Weights of a small transformer language model.
Size: MLP 1280 tanh GELU, 19.9M parameters.
Architecture: RMSNorm before each block, untied embeddings, capped logits.
Each number is 500 + 40 x the weight over its row's rms, rounded and kept within 0 to 999. Layers, rows and columns count from 0. Numbers have three digits each. The size before them is the row's rms in percent of the matrix's.

# down: layer 2 MLP down (transposed), 1280x320, rms 0.133, rows 1189-1279, columns 256-319
# up: layer 2 MLP up, 1280x320, rms 0.144, rows 1190-1279, columns 256-319
down1189 083:540496480503473486521446471552525517602498464421487492525506507423494557509516534503491397445488456552488465531507518500485490413456554500511496476553456442520460509544494564516495519517490503
up1190 100:450491513402488501505527509460483543526587528476525518451466530510460517525512600510503545460549548516513515474570458466510526543555471471475433527539563381516559465485514412457596463478462507
down1190 096:519539473550453432554489472499520544438502406506455523475511419532570492499470503430527446486505492477484473486518556452493444552500540453501511489450482465495515559490508456603489480487494400
up1191 106:501508536481474502488560485512481475413487469519491494480464450546489502591489569465453500542533497493519460535520489533490520412487495466583498472543420462501562548509479543505620422549474431
down1191 099:468429475500531549453530471482520497532533509461555475460427504520532469469544496538516601474503462474494495505498531537455493484464548551495550482425531554443512477485490479425496449498600511
up1192 095:501531581486485544465476520517538412539504475502537511441498486453541491523522476504425504506535489497480638458550485474531520504524484478489488437547453557479580527556447514532486474504507549
down1192 105:406510539463522474509527428505484539493577488446517493429447510509495559450458477511503514453533555559503511481508474492530416556543433459535502540504558566447454467507432489431474465530492497
up1193 110:556468448492523562479483527578486530547525552454505509415556471540479517398477484511512529517495516537480494478465473614435507487510462613551477457477564531477483474540494461449488524456454478
down1193 100:502439513515457493407467466499492437460461515535522523570482567487457431444514523466504499502503525548484503533532469576469492506515483494479456526435495470476456489415542516527507509526574522
up1194 086:465479545444495550432490500507550481497593526563464485387535528441525505501470572497574559523542571447515477564498475542510574545528467521443514513584460498540410451562465452538486499466512491
down1194 111:482525554464534565500533507483546498521545591534450573505537516463543522475511559522517554523491471471473586506401508472544501509488480496462531518486489533493517518451448458526482438473538465
up1195 111:472471536435524475460563471496509530461520504508500481421517446567457519508525504541499492525518482453496529537497471486499437487595489551460458485512462472521455534441490524518526502538529545
down1195 104:549545489451513520537597485530516548480496471477529435529536448541463553575479464515436553526486489516489492433520556505539442524506493442483478512576513561468506488473566452507454527408482533
up1196 099:538500561516492521526534554466509561479532489510489499524509488538509436515503498567457505498505507461451461528510464538550471433507452526597531484498518463519522547480594545546546493488516490
down1196 090:521533549536488503470482503530536502499531423516523437530473560530537456474511447462464532434528523507535506569537530539491494520541588470475506551513435497501492432561547559492447525520491557
up1197 112:474505503545549474498499484548538492546472515467453508534501539507496542488490457511436542459475481514411486504457468520498544453494435465534458437494468516468549464550520513553512494501583468
down1197 103:589567533490537485487491463523534468524526515513505458525493539522548484509529473449487477500451513553434475483442491471549520460497544468494510482415504581475520564550560513547507482517556541
up1198 100:505523444450465531472523490572427508498532549477581499536573500531449486550464500472458531482458462537483473403479460509577477484482467443481514485471565522518504466437525480512501520516452423
down1198 106:538492494433497547491564523522546496498519506508540581518472495403459528535514566544474479493549558506528517494523433419418567511480547377509466518533482445517574428584432460500467533441443514
up1199 096:525495412531495457508490533467519460470502542568512561461547542526515461493508469513479531488488495512459546469493454427554506571516397515462502497454493496463495525509473509485486414519522426
down1199 097:529470498524527503500530536512484506535525472539492507489516518455539504439504514493491540496546440555461607482500465524493504557463535533453450453484497540568544450469528574457503527542493438
up1200 103:447472503467494590440554568509524472603437451495490469433556520460463510503520511474535560530539474498413468482571541529475516566484452485444508548504489494455529486460435455494551475533574442
down1200 101:494538544424526510491511492471465439508530495483558541517457514514489565554517521537497504506454515502572495470468511522482460458528572477567487490536612563478518451466515558500477525440490548
up1201 098:526469439501526388484466442474578465453453491476528513476518512542466498450500503507510509459554545544484465497581460540531503550589519515499567550477508504512533533497562531512533460488486509
down1201 095:587485478498492506474478480480448466452492569526483572428485466484520457554506461497578455513505488514573571565503538550480540506487521523502492529500540478545532459535468523510524434522571544
up1202 088:501498526457531477505518531448511487472481546530539532507485456487522484430503498506542516520488535534463474507499545479490625505476502420485490503427501592428460571474474493454468611459497433
down1202 087:448512455542445474430555510530475616542495506458557535525505516494482526512525471542510432498519490545520498533538432530528451507487525543511480515504438462483484559528456559516505517521504502
up1203 108:535552449468493463527519557534519474408475495537555547438453504478479447527516510548458468464460514509539552460516482537504519554488444539491527513513409638495559496460458433562542541440538517
down1203 103:519549456598498448421478508477500540520600475501503513515465536482487480492540551503568497465455509556526486516554495500513566465524463524502489460466516535519500498513508443562420512524467457
up1204 097:494526470419451485481522489427584503531476490546450538470458501507424467526491449521383557516422548458592495547428434467486519558482536500472509451484528449540472519472471475559564473472493497
down1204 100:533451538557552522497486472473485413521587495466501538514464518467528482524510478458536597546516493449544466567497497553508441505431510494528511542514495507556485506526449498494503527484499523
up1205 098:549503590459514468470465527508520514541555483579471446487526497505539511548455558500501398503427475508477497456462474499498450488441431568504542474426516464469606556488510445523492528519460499
down1205 107:482531531495431512441455533434518526602492518545489540489500542464525484565520495441483562493471546532541396502484467549455491508456450532433530499563505460503531567436479506517518524491504461
up1206 100:503451535567479548489522424556497479559508509486562504494501529547571587479524538498501470501532522572583547475494523424538465454567491523520488477463480428481425510523523502444537551468464481
down1206 101:515494441490578493509493589468501479508496476478500451497515584497451407526533540511481535441483581451558386533465514533500482487446483467451472498443510587511527537451491491534481490487556438
up1207 097:449515529438527472442480499502528551487481483476410423551481469565543519491466542540531501490469450534536548479461545499520555513488525506457507466477539500496560506439502503467500496485486520
down1207 096:605554475554522500517525514513443458426483528492525506522585542558523547503492444468502488522528581494495469525466482526566440488510478518496534487572504535454474542496499541560503498468451512
up1208 107:527496525474516464523530443505491433439462429454484488425558479499523535433477528553507457498491561523524572405543538478543441508493487612499532443524458495440563521555536515539502499445583493
down1208 117:474487511463570500551506483500489477502458519551500564498494525557474561482487483582480471523505495537553470405540460471572522446516491384477521508476557408466406542518499540485508490522537540
up1209 099:495565462507410575532544442426520532492500548537467476460499499515491479506483512508547516498472434523503450522563407490449575540513517508520531504532526456542411439493512529436520474459486505
down1209 098:499558467380556569576553411528513485543531459461499497484546402480475515503503502504562533517528397573482432516492531436490483529502469483525455493618570470462511444521443466526444506487510512
up1210 103:423460496498518497529483478550543492392502525521471556493533580524498524418469542510442556453506506476555500552454502563484502536544542512463565444509532536471558545533517514512497511488448558
down1210 103:468539540533566527561517521550485479478469504547470521464490531538467481455508543528489450493532487516491474442484505458538501534458546507537505402504589589467541479527495468478495495501440482
up1211 096:583423479604416480516446509534535510453485546535462511441494438525522513488472495436505492424511425487478526492443538518549512561516507480535523569424524557552517549511520483450517549516532534
down1211 102:583472501536550452508469600521522528534437480519475466459551473512462556528493482514436506491494466483484535522476450548532449587540536421489478498457477536448473504475508475533506571559550532
up1212 098:529499492496489517459502535471531522498585506507512352454469526404394514469488463520509496499568533499478448566492560496497481511453477529458587463481450539535539496523470515515560493509510486
down1212 099:524467491479537478462424499442507468524475498556484452411474488479515471499501538533460524524513538521520465573556484508481507497511495552527495473616449554461493476418528439487510481488531547
up1213 119:431446464461517415502517517455548471452535501469444482489441503510484537517471495519422519446487548576462475544482527469546424481501488589520524448457492530462540509528536474490501531476514493
down1213 108:471483460438507468509395536366489440496483543574545466565493508505475486473502498441526522448478440529533482526570523492460448489534525469475425512483466510486527472497564564507505508520444505
up1214 100:456500513546498569455554489558524470499521551534537527520535493490482525486502436471455501543526524573582442513595529534537460527543556489430510509450589527521545540533603471510478458518568528
down1214 104:527437601525564564561518407532469492483526558497462477502451484507529470458556539502404484520551512515562451548478515483550505512488534471419428520473494536490481500520456504647433490495549498
up1215 107:409544501513551457542516520463458505541471435467508521487583510468509502456476489550482464549495568481459468454498581510523530475496547469473555482525466418511505532473537474521497414496488478
down1215 100:523454473505542503527540488501457530500523541501502526552506427517511528477497515432469524488497488509464475464572473486414462516452578398508416524516518487526604518527552518476445547428466508
up1216 098:509537539514560487448511505493496449471482489480481504514506527514452585423538560443481472552515533468477509451557477570492453535493484542510473460561441476480475506495504466469499446546481505
down1216 092:541501507568532481481416536531444491550556507542486435480480480429519498603456471573469517496518503505509479583468510460495538430507524510494602562406420427513562527490483559502540515450543494
up1217 097:490529506447469477611588525492547473547478448478457507412466525491492458440542484563464445551456498436471466497536456417425548527510432516479453519540560477438513496450474459490506453488448509
down1217 110:467570527503500463529443519422589499523506433554497524526479537491444463512506500465526424540476493495557515499591566519447519476452518433551484454506423513518546479455408481426444487508555499
up1218 099:510509524509479523468485541534437497455453499452440556471504549430492492456458481491497527505558449461381503542587533493453593461476467476485554514485494496505452477564483568531509529477487529
down1218 098:529497503474539536564488449474450500548494490485484504509513523538437461490543416491475461524528488483515551571505502536466474526520510437468518473467467472565501537493493497544494495509579517
up1219 090:500467490613566531488535511567535467500535539480453540487500504492489526510513530493502498477538527441437506473533530490527488490471376518576467450478486528501484463511475558508440562540571488
down1219 084:519563542400476437461489468506469500515463501562499509564473472520487515540488521502514440459453505498557539542481490496508408499506501487569505550510490520457473536583503498561511518449390508
up1220 087:542514464463527520449539471518481474457515578526480569530481558548504486412508465448527556496480547553420519501494531526506467620538512476523500524441518482433525513422470451508458495502525475
down1220 083:499474452546487516498422535472511477512472422482544445411439462469500455594455533509444499505537425389535480508580497467508515486502473483492480453517529518520481406573477532531487530517498519
up1221 093:477443478477539532456551497490471529497463477432528438463526471533571476463476520576498471506415524515496501490474445543491523528519546484534473499522507456503386513484539465480575486532447495
down1221 098:437564496446587507482536509494543437490516514512519437503550514463551432459467513500541488553543489506519487556487480495516478501517521503453535509499519505477520542587467521446558544472508527
up1222 095:574473520507502524518481537491490495495458595511452521540506513528484531584503461461494519473469494551421479442534537544428496490495486523447483494490538508484520540480554472528508498557577553
down1222 099:420497508470540508482538483446588457510518476517453490493432529561442428532482563515475501455481500532511476486461479547437591467541499548499496490528494476463441449472495518551528460527474514
up1223 095:470448402563519583487533535469448509453537475475484463451568458539481568473554564485505436494530451494442407540523436400469457516492429498438495517512550518473439452491466507526496554464488527
down1223 098:520494518479489488547384558481456489531487512539452473494555492511583542457530511432542564495496457566525458472453479483508496471535512456574520564512527426528518514514551440563478458454562488
up1224 114:455559491477482480522451531549459471440449449526531489502495441586489475554445525441569514536531574565467596500453568476531540466500480461557520536534459475457589491534521512505443438533514459
down1224 106:446497448544517527494493514498492523513492507488494518496506520504478476500460536503527436532512565518599572523491497480492480540524566488493468492476504494448501475529372557502529463463532457
up1225 095:500500513458570547527550544461551487521408544485581494538455497529474543493507463523511474494436512497522554500536497489455477487489470485496469523469502486533531541487468566571473488517512474
down1225 101:458518524514538555488463505533482530512553518438519449546546556488547538497470462575550487458442541515536533562527475599432507477486543559497447472516434519454477563451495448442483481546463488
up1226 094:488505493451558576463506493504497541492536517567500554522527532516457541503427468471452506499507470577442503497459474554434465531481469490538509507478384460567497463505490596526476449489477476
down1226 100:554509485515502545489450527539472546540533528532457544575485476511434514460473510400446509531561454530521556512412433495496488533475501521423474558432482530525486458411503564519485585477487456
up1227 095:480495566520480582491389500521475479524453476453510480509535501434555498506445557502546474538501508504498512464514508591461474449575512445512445445507530536475484450542486505501439480527519514
down1227 121:521481544449522561446535538497541507453494479408518504484575518474515493470490566551466486563501435471376510459457468545570480531528463500527515428448521463459538501495447524537514527492436496
up1228 101:549589457466541436471552554527477508484518489437460451472539536567541494530483479509453527489480563450428517505437565494438523487546474456473508469532484539576431516467504440501496437430511500
down1228 100:411539460489504512446536510516527492457515406473568514513483454543459517557566437574558468491528490544502538488486544463530505462502459382587550480493469517429515473435487471529490499471471556
up1229 096:554454492573445466496505462638534531466476548475522498450516515512467535522454559527481464539557549549596485427512564614536431509474534552454390438473535529429447484482475470519526517489514532
down1229 099:509448500596492507521496510468477596437446512571514569534528486519529557503460516499539442469513459496488495484483503532493490473483518467464462490492422511521461481469499502515457540483473411
up1230 100:548509469492514527517583469461488511503516491504513474518489531443519462511456528543520546546489520479428471452493476475505501483448513498521525510466489479465509497482511509476483493488531383
down1230 110:473474465537489516553459498453568451522495476558420445477482548486554437498505438517413567570514478429551486470520453475480431467472516517494519464442472448500499494515492448533521510541483499
up1231 107:507518474433542541541466508470470475479540575486462393489495524571558476488496512501545470500447492553489523536476487484514577448553481444514533556475519547546516514523481472497488472526457492
down1231 110:506565514492492456513472478497528587489455506494530474499460480450530556532475533471494499572494471508522507509436501475466438512528458467505527437480486546418541556545478505560499528508508471
up1232 104:452492491501474468530573437484519513400527522549466533528525493491559559526467549595545503501477455503462535550503520446511479474505480463542463474374559467470468583557521492461458502498518419
down1232 106:551470518470457429519474501520528508459547403541440469461533580557447529434455511450503503513473417513518501563595514527465498442503535537545475522413462509580513508418553486451495425482511503
up1233 102:466471496503448496470518529526508505550489523518496507513522434541519500534482452475466473475495490545539564506436470473488487531564443526543458446470450448504453450552462524496420507537450562
down1233 098:533469506491480566474445501490482492523487496508487491526527543538444497484495454543454516586421505481487541476524593557516463496531514510559456466477410457536519445478466542496507448550555551
up1234 086:476471546526515480437481566458496439420480517500507485516460505560537507509432503480473399498544502534480540485478498479437457410443449541530395473573400558487483437548440454509454482463521491
down1234 092:559524478500525454546554473481481525511519553510494561537437486509481490537494530494529497497474483514550487451472498528497507459513547519504464505544488490537534529456500524563495496492485530
up1235 122:556484538474502534445548507491530490494488528502481520459442467422470468521537423569446493469468503602516456505523493507599538391472506517540537465500503542556493471520521525524544487517587480
down1235 103:481516540580500483537470540558437477525573514515478477499555453460521548477439512472445473523508437433513477500494495501519470549458500534478484514475507502528478538483554529490436520508534440
up1236 098:639467443390508526509501526371428447509524487479432505529543398513410493527467459502459436501497474459551540542508533470409524461553520471483507526472529502500506493425550559417482464450466518
down1236 092:497465493524502551478457486504538513523548496557485482464575554461547494435539489532552520521503498476547524460408541535534516458440535566533537500450497493566457470577488440445509486521520435
up1237 091:551513515526430452551469482408481491511501458498502527499435462415569514546497495489591505520498471469499505503516473520515400456496447513510425518519494521554478451482580521530470509471547484
down1237 128:512521472476509469502557488478480479475521458496489545524516484477550494553523549516589554468440529505491487532555450533537496536478477530517486499559453468530470450395518525507571543528480466
up1238 101:492446503488562565585527550519560560549497441553445554513513480482543532414430451564446440505475616546509530489480544477500480511479523435455452484442537521512481538467545500586476532470444454
down1238 095:478460454437530490475442550488446460494535447468449506493548516540515421484463508539500488487505520483570463469465539536463503503537589509467493522502449491446518494445509524558453524453531538
up1239 098:490511525523448465432531541492472509458527558512540457516493506484467513522528496493508461538539503479452552422432433496501575468516538443439491484486433521511499543506498562463536504472499538
down1239 096:515476511471508475510459463584479517509478440564468444489555528536437473488495511434447487479540498503528500541484501443483529512526524455402527484551432537583503472576539533465538531497447577
up1240 102:492475471514466457496526475522530439438557464492401470509476564495540550533542475521560479470448448501428473489476429497479569494473433529521445530403490517419498515456506404435516460493492444
down1240 087:541517553459516455477474490438488550491491449542539486527546440465368425523476552528488492526490517542543531516470530540456480574529539424503433437487485478508533512509496495506474472474544558
up1241 098:520451526460520524457543459430600457479513439541473588441485421571578515522490453427451446504504462484519526537525507485493530517548502497527521530567431506532540507518481473563493472501466485
down1241 106:500511505529530492460496509530454500539480460520493578446424504462561468556513506483467445470494522489507472511557471528485466529482462472481491570486534515467484477456438550516459528514552506
up1242 095:496493491514482494515493523439482471448464501507473550536499524453516514529543494507522426447460491551420498490463506533578418527466526431449532492512476522536417574497527429510536448547506470
down1242 106:495500611457486512525503522459524501462530456588590454513418485575488545495489485505491467460486489555488491499508604480569549561472537557473491512520449534525592508496482492450556418513516417
up1243 097:513507483462460536538531573429474557514472591452424429441501480473502529482495496500469464479549529497509498423489507540491556620492553589475566453558486554535459506550512557542522432474483485
down1243 108:489507535566527462541483502456524494499504501501558425422509464486555518509482537519430488491499486475452479592499468566521473500523549528507519470532516567494524470410489545519460513473454521
up1244 097:534534533505542440506490528514564461533482548422509514504504549496449530457516502492457549528503465506471510517498502444498555528507472452531475525439486482505541478503616543442476513583461419
down1244 095:574374504493499547396526461486498534519490551503460490421520555508570534476453465506541502573435518449551517458509531421438495508489478467470520490534495448520444540540412519500513541465488534
up1245 103:477549388449541515556508498522524438549543562507555498465449516488574532475521456531472479468606412546475521484514487485492494521518517479469522508477568556429524480589572492600468558492546467
down1245 098:524536490539488489474414571505493505524453550482504451510500441478403424456504484535487490483473538478557488507546551536474527486517457477476546451506510493566399461501491489507525533540471556
up1246 103:539497501534494504517442577532482551524522570424537450486448454488572579456441433555482521547503537487598520447445468496502460467460504418462484422525521511403476526469496452504520419509491466
down1246 109:530469503487483392509541451556437488541552558449484481446488464487528546450493543440497496559466528547463472460509470521472518444501519517548520562453553519455451509550473502429481458455486517
up1247 105:540481498540488520492497432412471458519504515524551512494457508504496497558441565469528511471453532495501523460528436568507503402543593521534505527552497493513441484495498549521582542487528469
down1247 114:579501464473540542483425533487531530487496470470501493493524517556469508476469453463525486492418479470537556471460546467533469514507519560563463504498476521480488637527457578522509553500527440
up1248 095:585443513469603512454513504495596486468465437493444484540525467497497419498553500507491518484469492474515507518509511532512451494460518541523494509558584499553470520438519551459475540492507595
down1248 090:475530479462409534555530421528515462540516519454518455461453521465550562492476509517505446540506479539504498479493545444521524488556545471534540535485587542507563549478488504499538497518494504
up1249 091:523533497534497529448463381425529427488465523509511541535512506485513489526481515603501421529495542508557506496504497490512481581454479506481472541440503501507568545515517476479488525413468464
down1249 098:518450498408489559515479457516413527522513505513450502486543519534550503504573478466564495472455475516458518491527487524512495489478450532509549456522509498446461395524529512451510443553508497
up1250 098:521545532477486452460547515462457407493566501478522540464552473483468519569483504515468529511438534487485424478539427458535457554505513475435492531557557457503505476566495552511424517481566504
down1250 099:474507458490438424490423479522516454542630491502501455484476483512523482496449440451473545498535473502474416454499552505541461516504491478459542517490543483458433523470470507528446537511532463
up1251 102:403490563541510460437531496498508422447524518495512444508534503461530474480500539525524557536482486500526544491490473522508486476453561499494545509550421447564565517435533551399490530438554486
down1251 103:519446617489491464384536480424495496525460482463559557457451504553511499523537477550473531473471493498510466504466472508526567536450516509506520467567552512503478570429406482508527496531419568
up1252 091:521485482551504520551487487536507526517505526496550455484459476560527502562460435510588531523510530444474526504509477509540516537472491472499488523509523581417528527519441523495449411476557464
down1252 091:504486522464521497545468540472570517458499493526534498557469469469474495484521431486503499493474500497519460430476551506461543465518549551537472487438473477481448544523557529513546494465454438
up1253 106:547566430476420494526479473482486506464497430491549508512509482504507502537529445501460443497457511464480465512509454479476499518457486566509512504557522496440406555468537446506494506561546529
down1253 108:548503515505466547457471475520433462487508587524555535563474445471532440518502537483431468539496467496504472534506458478477451520477496450494578499482462505478536456530528478497494530490505471
up1254 093:565514550469522486519501490518516481487499513523524537526520500499498557477498533508474489471548551536439457417534420496511479471501454481473531480536487604447541514538433497464446513533516418
down1254 071:467480556538461490438527482489481560522545467531523434540578506502503406488528487490466519485506504497584527617473594480419450524470528499474409571513460463536503544558517573558485527456526561
up1255 107:557510477518438523512503458446469463452506581541504497516402418500473486460525490496590545510487429475502526516514507509440523429499551498550473430517488501438500471408454610517528458399498499
down1255 099:498516504492478484421476492498473497461556488494567510482554548530538549573514548449444519440433453499478541489482569517517464531535546548556585511546467498506530512486480516532500489570582477
up1256 096:479532481532507482556517519424453483391462467518485492476480511481458472612482577504432477577576562489497464507538436460435551533509444548518539511446503431522510521505482497451505531434477442
down1256 111:506609493475568488510545530501517581440482545515481507489493531522523466537507496460459446502465515443504485470531485611448512489449466584501571544467496509530461528547535545512495459521472508
up1257 101:530451403465501499492588542407469447512494438442545470444518515530414468525530551529462441466486488494535515448436454535534474490518517546454619477527536490433519537516452529541530505554536485
down1257 107:502576507526574520543582468472472523452496528494521450512549524497457539509572513532487518451538460476582564484477573457499521495464533466446440489522460558531469481483470422503456519454494476
up1258 097:487477471482477463466554508517445503555526462525534504508509517461554473441507475517443432526510431427576418517481440528485512499486518483516480567448536461515565492558455558474497486558500470
down1258 113:560534563495490482526522450488457550436531531501509469602451496446464525435473549473567471525506481502467522521447514496518489524483487482499492556493472442480501563553528455503612540472456490
up1259 112:468491502461497523488450464546485560488527574542514524491456548531507516541487448533527441532546469439448484513542511486472488491487476462521532496456537468571518511554482499528528433444477507
down1259 102:432569501544568464418418519425587425429533460555512547501445514448572479459500469565476498501521482472601508557483611466472489535505478440489490536533423452421493473510539536547453467579484480
up1260 106:456540536534416497519578524500561518426498457528506479466452557587543516547513483449444540540422506457515507530514471527499512495456486505464450439443515508475485535491470500493464508586532483
down1260 093:565453501474512469550477508495489520388469503528545491538556422570506505539506513486433502531542444472498511503472517475482523505529463501505531552479522519510491478463501480566595470508504587
up1261 104:497479472505482488501484401479507555492499542476474513481478538479413533528526524550463472589475517428541465443446484489503516502538478507507531498521543437490528532538528461500473441491519492
down1261 114:491463542413471517507528485495534539569560457438515470465473488498496527534560469559502471496507519459494516471516573561570598457493496488471473536476562477449501462452558530500467569501501561
up1262 132:543464504535556502484523473508509477509541525485489550519530523464542462512464512458477449442573464451575484507525474400504534519482411461524487459519543492543539503526472513539476531504507542
down1262 117:582447502485549509469516490508459475515517498528459457550528528489491512458443518435491488514561507448554542551513537475466532543560581494412529476503431468611437577541473550562511562469451527
up1263 104:530476478447474496503497458533452543519419553429508449577462406541545538459474547545559612480395473458547532472590555458428527475610566469567512479488435522506543463411556480502471474517506477
down1263 104:485442467442532511495541484533484511438464534519588525555496485480524491502558491489461548516506446558472513518516506500464459501513451502501508463536482436462570495451519448489539494467409535
up1264 104:412472497493583549451523477542467479490475505494533527454586585594493459566467511495518518558486501428457500522499515491481420482474474461555484460533525472499630554469518504409509448519478502
down1264 107:463505479509528489459491481460458430507448476505491519495520532534534488499421449470467502528501528415539544495534492473522522462510578438538497519510529493557520473436461440511506491498531518
up1265 097:542508494473502469484466512556489497485486591526472506474461525539480506538504486530547487462536574516523475487463464530537551488494434548456505457563480427543432575501512540479421458493487459
down1265 086:564470515516434448500435529551484535541453494482491588474456502533584444542521545502477495460596505509553512507566488494472533477539510457523449618491515490459509519564455520545459495418508508
up1266 099:462462445471464538514448503464441556584556539506537452514553461512517505520438392455512512537429523521508552517431473443407547603503485516496405469449427472420490454467566535540470515494559505
down1266 099:513495524470489527502533457484524475519456549469467524457405531464533462536458472482538558448531520503571474473555492535500537467511538538497521452554514600500499479508519490474529433511538614
up1267 102:461416539507496495474447501478427386573470523461528472497457452447538490500451537497466543544477550535495460497477544449454448531508497477485496460533522586490471472494438504446592512455468505
down1267 108:549503449490521468484495454492422534498496502527468535473521434456553456527511450492535416536446418530600486451497444489559478504470468465410496518488473413503506472522502512550468564488509481
up1268 100:463509498540575481493572431457511486572510534539520471469519471474506490473519499465517468497512520428427554449447513486495457545560530463433487523520451503594474491540534540507517474491535430
down1268 105:469452463455586546453548517516427503488501554555489478529454503520463541445473504475502470524477513525434544494507435463526515534481540492496508470519523438552456495479564449499514470517476506
up1269 093:453574507500489484459501431413496612467554494544478510509518464510495452506462521567512600529529550537464495430514527477500556434478485541485518441533520555516432483499509528568549537531509489
down1269 084:517458508539494485441482464547516497503483582457505472539496503509532533501492482428488440439506557465546483448521536515489539432473511489512433484514483504561500540484507527567532461530546563
up1270 103:447467487478475463494548524508504455511512583482509458458564499508583466465494560647589496537541479516546545557515462512409529497522539499590492482479544555490474528508614589484470483462466451
down1270 113:518528463591537510457501546581445460484413531530447513474526495460510521474530530558528556515545541504485558534492443465485554469495489470520542507512482545523544510513510515413536483498481437
up1271 111:491510506554490498555547477478477497485445462558500571504397514472465440573493430534405477510437530474441530468533489538574409532481481448482488505512508462533498492471484462452532493472493567
down1271 108:529511473607463443480519507487487554509492393549526530467573528520555517532520461536458518523540494492515549472479457444469493552503525479533515524480460495456493492489403477575431593442501536
up1272 101:455501434567447572537487530471528540521524472425547521519549486539553477480436515485487528459520464532535435495487521474547516573523533422516529542444558542520534486526569491512526480447498509
down1272 104:495543537514503479554462554459534512494490487527570473488501456502476487522503528513474433461449509548514466461458528525555501576447498501515443514442546556530506556477530518517572467502540561
up1273 128:492479437532529472475516506542484557441473509526499528549473573518512427542463399530559587538500510473499430523538472470479566494502523447530425486549486535510487409535478485507507524518523510
down1273 084:494465519500483540480539461471463510496525495509469529488479439501446436508552532507515490424490485548532524603533565510488453508487563521478515541514497465490489509466473516564506505519527561
up1274 096:554509540492524457502474512524426497454467472533531437573438561497403475526526494476487510560486441522477441514445503531513528509485488477506454469514487476538415473488480525521513543525530420
down1274 096:467500552462501437536501506492472510580458537552509592475594521592403516417523472515445521441521568490555491497467504542444504527477558491547516526514582512530445511506543473560463444489494495
up1275 102:560517504470566572507501442475461527527544487520511475524494439537496479590489458521540475544467441538531506506463446484481535487473452445487515528522523472464545507494558526471572532554467492
down1275 102:587494500499554532458480574518548506512535472516474431500514531478519518515483435398466455493475532523514486548552532456503514571505438562495470438510460521483614528506499528548435508531512531
up1276 100:438470508501488499503530427442493533557501555465488480521442469543504455487447565475449545527432475480498534454528442525482505507442469465534513503501586466541567455471546463507531577510526453
down1276 100:458479465523512489524520509571621534580497604439563491502492459428435478487471515509456555509519484488437530548486465516553533473431524447454502425445554505520483541509469465474470507497439539
up1277 107:440534500600532514566489540552460476529491431551495486470534493479457497526458510606518500481435565505499517507579451504506493483503511505505464541513556497548424539462465534478525481455510540
down1277 104:472528512514539464542527497458588462506515441555543501487575431501506496510537509502431523474499375500514489464468506495513480528462546546511449481483458460541498570510454572481529505529474524
up1278 091:472516496518498483510473554567493497476484495507461514513486515513508485460497493517552499521506565420540484494517485572522550443455407516473502474517478445544556501496524521510513537474461494
down1278 088:539557537449454544509478497560487571498533427513534544501492470529474491487563481469539463500462460478521513529517554500500445485459508529533516529492459454523448447520512473519498393463499458
up1279 111:458517473491497508529517456545435539503525546535531603460485538490503600514472541514486496470490501536450537460453463461434500466542489528495489500450537469525494452583502478495492496483494494
down1279 109:480453516489585502549477494437464492461518455506405520462430509498541421477460493504451507538532562471538486441455493512442529545465486474490498517482418480505517497531428538513527457546468544